Each number is 128 + 32 x the weight over its row's rms, rounded and kept within 0 to 255. Layers, rows and columns count from 0. Numbers have three digits each. The size before them is the row's rms in percent of the matrix's.

# layer 5 attention key, 192x192, rms 0.116, rows 100-191, columns 64-127
086:070096122141118163113107122105126155112090137076133079132196081109103151173173137163115137156148159108128119128175128105074169121137147128142159063096114097215071121184105090128143096068125094
081:102138108126123137122118174165103119134155186127131155170182147097187230076113108116092181146175112087131116187163113126204135100101073113165101127170108141124096082124145118136136154160112147
076:072136145164098166119135143191089137097102110134116093092090093164130138116090100143090106090102140194119211063129137153142106135156117189136155123101109121081134174163096217126127131108084064
101:171149121120098121162100111178082115189173112114155144194161121097177157149115105098079162181139132112080100108111127126151117153123087117150190132107156124111163109126115176113077193170127151
098:109093123133087091159152171107128108113116067103119146082143144099061107122165103191171124148109141152112182104181208083106131148167116128072150098107173089183131157140159116106178096067162140
087:084156096151136140037159128102147139096141125088095105132136164177153133166160138155210116126142118107149089195140126122125168104122118134121117156165161125108120163108196109151152059100097111
102:075129089153127126161091166153126151119070100150111118120078164115104155127110160136176119121146073193150158152100154172163115090105130154086103103084108150181121127119114103146110081129097140
108:158144184161131122141073115111129125180208121158108167131106179158145116114162165082123078144121080172097173097090110119099152124058158145099150132094062107145087117140113144120111163188056113
097:069095100183115065093098086167093134110079104132173105123115138132058108150113144087147132117095141180150126155086091182147108086149116116138158099163065113124094122106121121094147162135087122
101:098125138101156177092169118075137159042106140144125143117131167155168127137117148147151200124124175118048119091116112131100148111085210108156158133100127114166148091089180116166127105155098097
104:152134135114131056090164078091148145106152167126154103105130094116147091108159148124106107105080149117149100130133132126141146093091101124170124150138160125146153144089147126092141131119135160
115:175101129128137122120075125192159094102109140110146166139168126150130191145105137067130130158133152104130084106076076151151108162115178093065113123175146141086144100076073127205153154139089132
094:087102146139200152100142168143138133090115154124109108118092087074105215137102158172149119146106110171140143123074138157089129069107120157115098110151152161128120127083131101109099102117114089
113:103188124108107147134196162150110157103154158073168101138115114096106120144122146168178101136116110119145120103181099114176126113099127145140122132072125118210110109126140194162140078154156123
105:173141107104109169122114153088096170168065106102152132135171122146127119094137057107148101154143174120095085111135162069116128132101098139132179134158059073161100119138153091093109118173049106
106:157118097138115082121129161099121056131118106121095132134169132107104181194157128178174111133121129078156118187104102150124184108024074096144145159137164131150091123152142186123125095104121156
098:130125067189142154121031052208143096139094157123081158141102110096094149071146073126136121140100131118152170130114097171110099104126163143135149119179162160102086101092077185059215120108107141
108:103134082157133157166114077120105113100145149138077184112101132077106156128109108099091115156127106119093191117149093191127138143089079105156114134109051090107146090110048083100090070144183104
093:071132148099186122122069160123175178109150141103128132105151118161082138198163143149099119145109119173159130128114214093130078109172161152122139083104160125127104151097058054118152114128130110
099:143121149112086163223057143099057103146106108174090089102138164090105111158116180158126067137119084117105167050127102133097120116148132099160062140168139139109070168176055120136104145155174129
107:098159103092117104099170139057146162109106145160132143160061153076135083115112153120074142182135107111168092190105105077212113081130115153163107131102140136152106130123161135149119081097111146
093:128122123123142138087154161097113137163109111110081111171129129122130152144110099161059119117057076146141140131179127147165161099185105141135122208124134134128121087128163124093055106101064114
100:137137178124165151182105125084117140121191148157136172086110119091098072136060114125137157135105118175151151171151171105178082154102138118194094104109108082143160097133108110096122169160124137
109:169123139050055160128121182082090165115121109104096123161138166127176134159130192132106142132200121089143135107118129133058128131143072196148090069145103149150131070125108130072114152177117098
103:133146145146107161108101097157111122135177161123112154096073125129147162173116132074140132134157136080134131138124153111192161132121130165099157154121114095143110119117104173142127083201134147
100:113077126111138148099135121119103075181090169160133125117104189175136130154073120165094098176160101061161144119088117103137151153116047031107088183178159152138165140059064133048063125120138128
096:137114185106131130074128080157150141140128107090147119121151078093119077129089070151178068162151112194145096063099114122124136124148182150176117164207136119123138138158177204146102157127131115
093:138137102100122092101150195053169125107129125136149142123093121104111162125178157140152124141129098135220142124121188139134110153185182129079185096147150109139086160114157132132098117120098152
064:106127081149094126115120196116101125080171174160117136187129067062077100124172151122173134118151131070104113113105106183075070091131159052134183130170106138105122094173098132103136188182137165
069:108147079119153150120097101164144087074106156121097101156160120169085135158155138108147145135161162084147100135087154114081133110217136070127132088120097122125144101194138132124113128130133108
070:105137108103128165133114100107146179138160115062100128058119100156078161160132144147081152138186132084146119177144135092141120128165136181103115070079152116143152122160137117135126096142181108
076:135123157132123072120095111120153117197096105163202115125086176130127137096096143126130137087115096150110163123149135093216153104126141129100140100140138133112083100127187139160089071106152081
085:045126131123159173130176062165151159120121085131122135132105203123142133140136080176130143048123128171166097118145105121121125102057197086125105157109111155135102131082155127147100132144123111
078:144100119153152084126092180138153071181184134205172149148118163124169134064151128120119105104084092138133135159101050095134077103125153118100134137200151147135146106148151127159110114141100124
085:142104111128154159078086080154150102142041141139152130118101134150120166110126122139132163097101096171134098068092140157113159155123152115152097146044174186149168109126088157061161095117168167
094:107067128118131101073125170080114194131140139134135072132166104167115109134095166157142125210171141120139158133100197156091182126141113077139150111132133122115130163171096171122140128096094097
094:172158131101090093117113067143133162132156124080151177096124168141110146113151086169080099082118196169135150127132100057096147125099113147116170161129123135118058124149065121153130181196142136
081:114145231136069129094136178107151122106166115105131148107165104089146074113064117106191169083110137109105130159104157060165154138114118132112160151122160120099113165132172112152095151100092074
089:093117160145096115110114140109147135130165141194174094124129136104161172085165138128100142120079083152153105140119157100178124115165123125151160177085229207172086158064189122148115098196103150
093:092114192186088096185152109173068121145106120122149113104124114136146129103128136149097109118165108109092107108149111160127071117101186135115128145112073124115156063109140089178148177161097086
087:122159141114135119118132186113147119115196143119055125148093132096104098180148130128106154149103122140111178177169116125097093111165154176060169111109135078153140110121122137104143143151107137
092:112114140204096168145056146221121129165140066110093118086068126148032172126078077136111075086106109147128157092108113126111134149138106110095098110137074109114068155165086073165151129131146115
118:142137149138121126165100149163141080128140098120136151136123121141152145113123101099128133119099054168116143119118167113122100179165170128135086112138117135079142095153089105111098183172133124
084:081125108137134111189095114156141140174109098132162094147100106163074156072125158107071095126106102167114172156134157119128120134106144137144144115133097143153063117105173107144108143164164123
096:131124123116143162100143112115120107107156123142025128137093098140153135058127168128168176112128186063158142148149133182179189158149099156147120158103169154210127138140140170141199083200143119
086:151182144105120175155091138217136084136074118222125138142114114152178141105112124101179130083135161133142195120142116143110104094102123154171117104097135103166124077137100127124164155111075057
088:098140121180129044075164159109089135142080174175136117128178169153118118145121173185116112162135161093129116075158139154168144075121152129094150137148165153134134170123143190112127107113147163
089:160142097129094046150073118114122104093146083110083151130092111131130151115151088156077131131082147161115139100125118143091155161157056106116157144140041087112146095098109135138067151160139107
082:155149067122100064156126108141134124048159074143069122166108095065154114137169115121131121107137098168146177100173103144117181104208139082121171191146164162136114144146107148165126123101108089
087:138215103121105126093145100101110125086113122068100196129149113115057136140187220087159089125190102119106113213098176107182120144082166141157128147098098099114145106142133145119107105187138174
086:113167093204175094164077190137177133154148104122081162126161116137094163082154075105091114073094140209068104194102158126141113114087125125103191138072140083142124107091106128118187151121108131
098:113117142128132096146067090097112113144161076103133140175183138148115148131126129051106110149138166118118169159149080117134095151154172118126194170187109150110120108122166127073112104127123196
089:107128107167141173103149134155128052154101162093187111087115129162111085146160142103084124113052137178132129145117106105102135115131125161163102157198143127150120118160139140118177195137092061
089:175126153122066120121067138046129117119155170163108181172170119118107097151166123138117111146209124193111132193191131160201118162124123132123137124170142127157117118168085091094151115158133160
089:102185140120089129163130098055149040128088089175128133121110095161123124093141119125175105183108142152108201087114162117115105178102124077132144132137103127141141143224130096181147139131102137
089:149181077125084119123161118084121147126125124114135199128119136120124121154124133089170093122130080145130082149084108151079081123101120140113119116082085156153108152133145132145163129115135141
092:115088147110149128146068121175148129130146174115170203124181163134145097164085153078150138077114159106032106086096153082139108130151164113149139106139117105118114135077098082142092141131139115
090:165133094156130128116157101111099129061126145081126124189155134151198102135160160106124116149085142101113141078100108093170150119151146083111145140090127119092143108084062152108131108162172116
088:128071114171099139138149184153108176125149099126118135095155131105149192128149145129133144098133083143142151147108153192120172148170115151120133082111170095123159174105107169109126114136157147
083:064144084161055173113135130054142148128114176162091111131166094113115103080111115126108121181153094111054131110123120180115116174138157174079157152134071121115173136083117112103088156141153124
047:123098191174125159159140157124127116188137128158117130048162077139169102112104120120128133086139188161140174131120124172135112145085096112106127121119092146174119141138126036127100103134152118
055:117189131081105061117125166092135155088146157167147111177102156140139193089154160184129084118135106121099134093171154127097132151101175083090196136120118112123064105154120166105131134110121127
049:138089143141129094132133157122078120153153098132117074148149115135153136105108050110082092104153127074155086139145098096118139103202098124107143137130146125080050113093134106154228179141163129
063:140125073133157107183115074096141116085118099129103127140109147136142164120165179166081123143136076099121081076143212101104137162099134125160167164145122134140110044117101177112154119125115165
060:113124149060103148118111094141136101184154079177124130139129161134132106176153133093064167090064105062142201104124117137108119176103174144128051193113077182115184103152110090156140127090138121
057:129068149129115131112107128130134089142088102138094092109158079133137079154082064060128116160074119145129041107100076133172161124163108114088134123094176187071193123098136084144139167139121148
065:141102150166116139087136132166125101128086111098154126132158091161162050119114054120168126161093143159138100114092122146148156129179096074069183117128206144155131121142137093166105122065120140
053:137117110142151037147149125188108156118089154096116115090140080124091135067123133148183114132075200112182149144145057175125128078118150121187113086174139131139085184080147148129171123167090112
067:142140168164100153101091102168124102157071137111096134145154112159144072125093116127171098149092135123109088082104102134147139096214124094146122083131149159117174073101131116164117140106083148
060:120093170097177076127146097136135137146135156149161115087144099196138121144121125191166108177096144159158073120151139116147157112152095084102146135136102121133126147117195117151176077129140138
079:145073170175165109134170154098131110118068126118116118128153096166124074107138115142201084139058121150157095130064122134149157130136156074106178125177161135092100136115212139152143088092124148
061:135145213078166135121145149092148202098116092109119175108117135131082171125133190135111105146123131135126081121130074202125130087140170179145098092129166077090110117122118080152174117132159085
071:164136139079178117144116082052134205121144143135146180102155210091097185174143107159101147126113108174094103170136096157147083132158142159108104180184098120092108155158094112098182138149108103
086:108094131176083131097153168115105069138112155152157096192126087210153121093118134094156141137100139111139116137073130136150132132146105146112172098143103142104113166137139166114162142126143131
105:123124080122111155071129143142117112111138146116152046203116096130185135097104139126117113144129148093121173133107139085141142089143103139107176119117132151130117149134106191108120120151135124
127:073180116093109124153099100163153082119168148097132111115106099100129116137071143139084154132139126159111122137192177077067150160114149125131096145072154155169135128122178124098085148101095172
145:159106137103135146126115079117057112143096154161116115130077078065121149117169137083050141185104125090057073129164138129107111124167161138100128161149113068129157155162145114085141097132120120
133:108121134138145131095101166126111124078128109161219150131133137179166130118117121186153105186112065130157171133130136152121138136124120144169110153080144100107082174134123074142140129096150125
140:150143139108125122063077116147172113112091144156161098168105134123166151127136165117069155179184074132105138097144126158160141193117144096154093130147186128161067137082195103126157093098104088
142:107108134142120124174204070150153077136115144168179054138106148126142118119123081122095139088161143098112104159154150131149116150137166153065146128121170130104078054175088110039124103149097134
143:128062114118157123162127148191095190032123146137150177075097158137111136099129215158116122126156108119108129146140083106071120159139107149153128119095115171107129140154114129107142135142159128
144:119063148166120133121133112123128124148130127122130190117151114156186122155160154141124157160141164145086094166165154119148118125124092064131174132106130131105148150148061192122116105071134156
142:106071161180180129159050096092156089122148126111156149087136127139150134168156196144109141073101120148121083143136106133089126075096103110099149202098130108171103163057097172116148138120125107
135:153117111135075171138046169123136102106165129116098151118138168149178159089135151088131155154137106097131106142142082100101145159079108105090095100157145165123129154109167115114130203077068151
134:155137130161110117102104087152132145136181118124117154153074122093103093093115154104097130094151092160121140142150079132127128142132111089168115126088146111099134165177151095127138087136097097
134:125127142134141150167092166060125100108166145133105118168177084135164193091155142099112128169109127148115122138086136110119138111124138208132116067108133165074135184103115071195125116081195136
145:086124083137138138134106103103176126057113123146159107182159097164081133129156143143132155130117165088149112134151168131152060122108124116148160133126137131150153108107161104117141133156110089
139:136099157149122126101188116085118171084133147121136111175123120151107112137153115110168128159150113123178129128089103108097121121138170096123140135128192048079158144118046062135171121131103110
141:061184107131166107120111130094125139159084117114154083095110141186116077150115128089111169124123100101139136170201181085120090131131110085103147164114110100137121110192105065136189163152129152
155:121070102156100159149106117092125099106100142115183091168087099176059147149104135132144125157159175082161143116061138165097118082137129141112147081133178126158080138091188099163109127172039093
129:122120084164161096095143177137128134117178133178160142157119133103100181110182089184151128119171103161134084159094177063131136136100180130174133149151159171156176125094147141121114177092177156
136:086150143107118128146112202135078141171115100114132109162148133176104109145060160117148102162073098117154157143061077118126103078125139081114113105153100148166119133135132112151109163127078113